config.yaml
n_head: 6
qk_norm: false
tie_embeddings: false
beta1: 0.95
doc_mask: true
Each number is 128 + 24 x the weight over its row's rms, rounded and kept within 0 to 255. Layers, rows and columns count from 0. The size above them is the row's rms in percent of the matrix's.

# layer 6 attention query, 384x384, rms 0.0966, rows 308-319, columns 0-95
size [117 126 127 138 140 136 137 138 144 132 140 137]
[[129 118 133 136 156 124 181 145 146 140 124  94 105 105 147  98 122 133 147 110 118 155 155 115 115 126 130 151 149 122 104 142  98 159 140 113  81 114  99 166  92 129 128 107  93 108 145  79 159 140 159 111 118 152  99 114 117 157  84 146 118 154 106  76 127 141 169 133 167 111 139 152 115  89 109 104 162 135 153 126 134  88 122 136 169  86 171 146 143 139 104  71 106 114 137 155]
 [141 142 110 127 155 128 141 135 140 117 164 139 139 195  73 143 113 125  97 144 147 156 155 105 103 146 147 124  85 107 116 134 106  94 180 133 108 153 148 118  78 127 150  94 170 126 137 124 135 140 139 151 104 146 112 117 110 133 168 131 132 125 146 122 120  94 162  76 131 174 187 101  89 152  92 109 182 169 146 113 134 147 145 168 105 109 122 128 122 130 135 124 143 136 149 117]
 [ 86 105 136 122  87 116 124 125 160 118 132 124 125 108 100 131 126 141 142 121 114 159 148 134 160 145 109 135 153 135  74 144 103 106 123 124 141 136 152 161 155 161 116 122 119 140  99 167 109 139 143 145 115 117 141 123 119 104 160 149 149 169 211 115 144 115 123 151 107 102 153 157 122 135 150 105 110 132 114  98  95 145 184 115 124 111 120 141 127 113  76 116 134 102 164 127]
 [127 168 151  99 151 141 101 146 122 127  88 160 167 117 119 108 124 146  95 100 159 144 120 120 148 150 162 208 140 133 128 113 135 135 164 143  95 122 176 117 108 128 184 110 152 160 149 126 154  99 107 114  87 110 136 114 151  89 111  84 120 113 110 123 104 125 121 130 140 128 179 139 106 109  76  93 136 115  90 172 129  94 102 133 130 126 151 151 130 160 157 140  71 150 147 169]
 [175 138 107  87 151 123 148  81 126 161 139 133 138  94 137 126 123 116 137 121 103  95 100 130 114 120 133 116 116 150 193 117 143  99 141 161 123 121 167 106 133 133 164  96 123 126 116 140 150 143 116 120 135 114 158 166 167  95 113 129 149 156  96 137 121 110 133 151 115 130 136 112 162 162 163 199 102  88 125 118 146  98 108  82 111 101 146 133 133 170 154 137 142 105 102 126]
 [132 135 132 146 128 124 154 121 156 147 139  95 110  81 140 146 122 116 102 121 144 117 123 113 110 139 136  94 117 138 154 159 117 120 142 154  96 130 130 152 141 105 148 110  71  61  78 115 119 133 198 129 113 113 140 154 115 135 159 133 126 131 125 135 116 137 153 142 100 149 118  97 122  90  82 160 135 116 121 149 119 138 107 103 119 182 124 168  95 102 102  72  82 206 149 116]
 [113 118 160 125 153 132 135 147 191 119 131 158 122 151 104 131 113 167 127 124 129 118 109 104 164 159 143  68 157 128 175 114  91 173 178 167 155  99 167 125 133  95 141 131 146  94 143 157 154 162  81 108  98 107  79 154 144 143 132 136 155 138  83 141 118 156 109 123 151 119 120 132 122 127 142 140 158 176 131 115 126 161 111 108  98 112 108 113 122 123 155  92 135 168 139 114]
 [150 157 176 111 108 133 144 134 111 122 140 124 130 115 152 101 118 129 128 144 155 130 150 118 149 141 109 116 105 145 190 137 134 104 175 103 126 145  61 154 137 123 147 131 121 102 136 134  97 132 110 141 162 151 128 142 161 120 121 162 119 130 125 117 118  99  77 127 139 114 144  94 114 136 137 120 113 179 122 151 107 141  84 126 116 110 121 109 124 121 106 181 126 148 137 145]
 [152 110 124 142 152  88 110 153 116  77 128 113 127 144 131 139 150 131 145 104 212 126 107 156 156 150 129 158 119 186 163 129 113 147 151 125 144 144 121  90 149 130 120 107  75 177 164 151 166 113 100 140 128 133 127 105 118  84  86 111 135 127 144 106 117 129 107 145 159 104 135 160  80 101 153  84 117 138 100 107 120 168  90 123 111 163 156 120 162  84 137 146 144 120  76 118]
 [151 108  94 121 120 139 140 134 135 136 100 101 137 138 132 103 104 132 138 148 181 122 174 132 110 122 128 144 113 131 145 126 136 104 144 148 101 139 160 152  86 132 181 131 132 104  91 121  92 141 133 127 117 118 118 145 118 114  71  82 127 121 147 163  91  88 113  99 140 130 157  90 117 211 138 121 122  99 172 119 143 123  94 140 109  98 151 138 125 126 100 104 129 169 114 122]
 [120 107 138 185  99 104 155 100 108 136 139 134 144 154 120 137 122 153 104 100 115 164 150 126 110 151  97 150 164 104 111 109 131 139 114 122 133 114 122  86 103 115 169 151 117  87 136 110 121  97 111 119 145 128 143 151 109  88 125 139  92 169 169 100  94 114 109 145 135 145 137 143 149  89  95  96 114 136 116 113 115 124 125 121 163 117 173 133 121 101 146 126  87 121 124  69]
 [140 131  96  99 104  93 103 158 156 126 115 112 120 148 140 109 135  93 103 125 110 157 116 122 117 145 164 146 135 113 162 106 144 164  82 121 134 142 138 125 119 132 154 132 168 130 166 107 144 129 141 139 124 121 127 125 130 141 174 108 126 141 120 143 138 152  85 155 124 135 123 125 127 125  98 139 130 144 101 153 144 134  89 121 103 140 121 158 146 115 128 121 127 186 150 162]]
# layer 6 attention key, 384x384, rms 0.0984, rows 308-319, columns 0-95
size [125 139 122 141 136 134 131 139 149 128 135 136]
[[143 133 119 131 168 109 114 127 123 175 123 136 168  82 111 138 145 144  89 108 116 130 126 102 128 169 113 102 110  98 104 157 109 101 179  93 144 122 145 133 126 143 138 146 123  50 116  97 158 104 145 144 146 119 130 158 154 129 161 132 111 103 104 119  82 150 169 129 161  94 139 112 131 146 105 146 109 109  94 141 138 128  96 127 124  78 180 120 135 127 155 129 161 102 192 138]
 [125 144 143 145 154 136 144 145 149 130 160 186 142 147 135  53 128 110  87 165 132 119 133 126 128 143 153 104 121 145 139 150 139 120 161 145 111 140 114 151 101  91 159  87 137 129 147 101 123 111 120 108  82 161 136 162 153 128 137  91 138  94 157 138  96 145 160 168 159 101 132 122 103 155 139 128 154 135 157 127 120  98 110 147 134  95 117 146 151 125 111  99 164 137  89 113]
 [114 122  99 131  94 133 160 139 114 104  95 130 126 123 108 164 171 131 114 132 120 179 142 134 148 166 145 104 102  94 108 173 166 110  73 134 101 109 111 106 134 140 129 122 101 126 145 158 153 132  97 125  95 116 144 133 133 109 149 158 150 137 113 128 153 118 182 141 157 111  97 129 127 115 117 130 156 143 129 119 103 133 111 116 150  98 168 111  98 135 130 110 112 127 166 102]
 [153 124 140 162 122 113 133 121 164 104 123 128 147  76  92 117 111 154  73 124 143  91  63 137 161 132 129 149 131 123  95 176 150 149 180 121 132 161 110 136 110 148 166 106 118 121 126 138 146 110 120 129  50 100 133 180 131 117 137 136  90 128 171  92 151 105 128 122 129 135 136 154 109 129 133 150 115 108 130 143 107  96 170 112 115 145 126 160 127 140 147 125  83 121 171 165]
 [103 128 126 132 143 128 125  99 122  93 153 136 116  88 135 125 137 150  99 160  87 116 126  90 101 131 119 155 139 147 152 162 125 127 135 152 184 112 155 119  78  56 119  94 136 170 106 119 126 127  65 132 161 136 137 141 112  80  83 119  84 126 107 106 139 173 156 149 149 124 124 104 161 118 112 183 110  95 152 111 142 120 120 143 135 112 148 151 117 125 123 165 127 153 130  98]
 [129 119 126 149 122 127 141 134 135 160  89  79 135  87 132 121 178 150 117  97 123 126 127 109 106 122 144  96 145 106 140 145 128 101 134 131 116 156 186 126 156 135 128 145  93 108  97 125 147 122 180 106 111 119 162 144 112 140 151 170 148 133 140 150 117 126 116 172 100 111 138 104 143 148  73 127 149 140 150 138 121 122  93 136 137 144 118 101 114  84 114  85  84 135 153  98]
 [ 91 157 175 121 116 156 100 141 167 153 163 184 135 176 107 140 123 117  99 120 103  76 131 139 121 124  95 100 134 139 108 111  74 144 110 136 142  96 115  94  95 102 151 149 116  69 132 109 125 118  86 138  96 134  99 122 124 114 143 167 157 136 129 113  79 148 128 141 134  80 114 111  81 133 181 144 108  91 149 167  98 156 148 153 124 117 114 131 126 126 133 124 132 157 144 104]
 [107 137 155 102  99 141 125 143 147 181 140  90  93 115 137  89 128 125 110 120 137 181 142  85 125 142 100 132 108 122 131 136 141 119 134 133 115 109 112 139 129 116 112  85 133 114 118 141 100 108  75 135 153 131 132 139 118 136 138 150 108 129  67 128 144 143  79 108 152 126 122 110 141 115 120 121 120 149 135  95 156 112 142 102 109 118 138 121 158 108 144 144 137 128 112 101]
 [117 114 127 143 144  98 141 101 119 123  98 110 117 137 125 124 123 127 112 164 187 110 108 132 150 146 103 156 138 145 135 131 122 133 142 120 108 132  87 111 171 148 107 125 155 172 101 110 109 132 170 141  79 108 115 144 147  71  86 140 187 117  93 131 128 172 111 111 155 121 139 154 108 115 149 140 149 111 104 138 102 106 118 159 105 148 158 116 128 108 139 114 146 122 103 103]
 [146 124 146 153 129 138 102 161 123 114 103 159 111 122 151 168 124 142 132 124 186 131 176 114 158 111 160 110 148 110 101  88  58 121 144 164 138  91  88 118 132  74 160 111 125 167 111 113  81 138 157 144 130 156 141 116  81 161 173 131 108 138 147 101 112  98 119  75 158 135 130  80 134 151  98 108 115 111 131 131 120  95 118 148  97 119 172 118 107 137 157 164 152 153 134 101]
 [107 163 121 157 129 107 123 126 132 163 144 137 148 114 139 145 105 124 157 154 134 143 162 161 113 152 105 122 151 127 102 124 100 105 168 130 118 159 110 103 126  94 131 131 122  84 120 121 100 128 128  87 101 149 143 117 159 123 122 157  52 122 171 152 107 126  91 173 109 123 142 145 143  59 120 177  85 126 135  60 142 126 118 124 154  97 148 129 114 108 126 103 110 107 146  95]
 [116 102 112 130 134 141 146 144 128 190 141  88  89 189 135 114 122 113 100 146 111 116 127 115  84  96 104 179  90 128 126 106 108 113 122 103 126 109 134 149 107 135 140 133 120 128 148 108 165 129 164 119  93 107 113 112 135 142 159 129 150  90  85 117 155 161 112 131 126 128 105 144 164 129  80 132 139 165 135 138 104 115 105 125 133 149 139 109 114 137 132 127 143 131 120 103]]
# layer 6 attention value, 384x384, rms 0.171, rows 256-260, columns 0-95
size [113 117 115 115 114]
[[149 152 175 151 151 149 132 127 114 122 133 132 112 127 116 169 154  96 168 156 114 132 123 121 156 131 123 117  95 127 164  75 164 163 149  87 119 178 137 118  83 115 119 167 123 119 118  98 130 111 149 142  72 131 130 107  98 107  91 106 126 165 123  91 171 128 144 146 104 172 138  76 101 121 128 125  96 107 115 130 139 116 109 124 130 173 138 134 133 141 165 140  91  79 135  79]
 [128 134 130 165 160 160 102 167 146 114 152 130 142 128 105 143 134 113 163 105 105 129 146 150  96 111 140 149 178 168 131 115 129 133 118 106 130 108 112 139 137 123 178 114 124 141 111 162 133 145  97 146 113  98 146 144 132 114 111 127 138 137 142  90 136 142 131 122 131 137 136  95 142 142 136 156 136 103 160 127 133 116 106 147 140 148 155 124 173 110 141 135 120 138 162 129]
 [148 101 143 141 146 141  89 137 152 134 110 120 147 111 125 119 147 121 126 175 171 124 117 133 115 131 162 115 139 153 144 160 122 139 108  79  91 159 167 108 112 138 147 132 100  90 170 149 150 158 129 118 139 142 114 133 147 130 154 138 144 139 111 177 103 136 123 131 128 127 137 122 113 145 125 146 129 157 142  90 107 166 171 122 121 153 151 133 128 163  86 145 154 128 147 152]
 [135 112 107 154 111 139 112 142 110 100 153 128 189  99 136 122 154 117 119 163  82 104 131 151 129 121 138 106 129 138 114 145 135 116 100 143 103 119 102 122 103 145 127 143 101 161 177 108 111 141 122 108  93 173 114 152 133 158 105 124 161 115 124 154 130 114  93 136 134 170 141 112 140 135 129 148 104 166  97 104 126  83 172 116 124 142 156 159 116 137 124  98 107 134 133 157]
 [107 152 117 129 124 142 126 108 103 136 106 102 111 127  88 150 107 151 151 117 139 134 168 178 154 104 194 118 123 187 135  67 105  98 125 101 146 120 145 129 115 107 166 139 124 145 147  98 187 146 149 144 135 144 101 165 109  94 162 151 101 189 110 153 104 105  98  82 123 166 124 113 159 134 159 138 108  98 195 149 152 137  97  93 121 189 149 131 159 133 125 132 145 136 151 107]]
# layer 6 attention output (transposed), 384x384, rms 0.151, rows 256-259, columns 0-95
size [112 114 117 114]
[[107 147 144  98 112 140 133 158 150 131 163 125 156 149 135 166 112 174 133 152 118 114 142 118 100  96 124 122 143 160 113 122 131 146  91 149 146 111 154 131 122 114 157 173 138 160 122 122 156 114 131 134 210 156 102 144 115 133 120 124 126 125 102 146 166 171 137 126 147 118 125 132 126 132 115 142 128 144 147 149 109 119 129 166 146  98 172 146 131 145 170 156 140 147 114 153]
 [120 173 107 135 159 110 123 107 167  99 130 152 141 120  97 148 149 169 109 131 151 104 149 116 148  98 104 142 115  91  97 129 144 125 168 143 107 122 154 114  90 128 124 136 132 181 126 116 128 128 117 125 164 134 102 117 145 119 150 129 137 101 123 120 117 172 174 119  95 144 141  99  79  98  99 116 118 112 126 151 147 135 125 125 119 129  87 121 141 130 115 124 136 125 156 102]
 [116 134 202 149  92 139 114  92 119 133 166 113 122 146  75 159 133 131  85 128 146 146 114 117 142 157 130 127 144 111 126 120 152 108  98  89  95 124 110 184 125 139  84 104 106 106 100 136 135 153 126 147 154 141 172 155 138 124  94 146 110 130 146 193 108 134 131 123 103 122 170 158 121 113 151 123  91 148 136 142 100 107 110 113 153 156 140  91 158 174 154 124 103 128 126 119]
 [116 128 103 160 148 131 122 144 145 133 140 114 113 134 117 115 146 152 161 102 130 173 146 122 124 192 122 107 109 101 146 148 112 107  62 109 121 166 120 133 114 130 114 119 132 132 136 209 102 114 132 122 103 102 155 110 156 127 116 141 130 166 118 134 194 172 137 147  74  94 125 136 132 115 124 134 141 135 125 149 103 120 125 130 141 157 161 119 136 117 100 153 127 110 101  99]]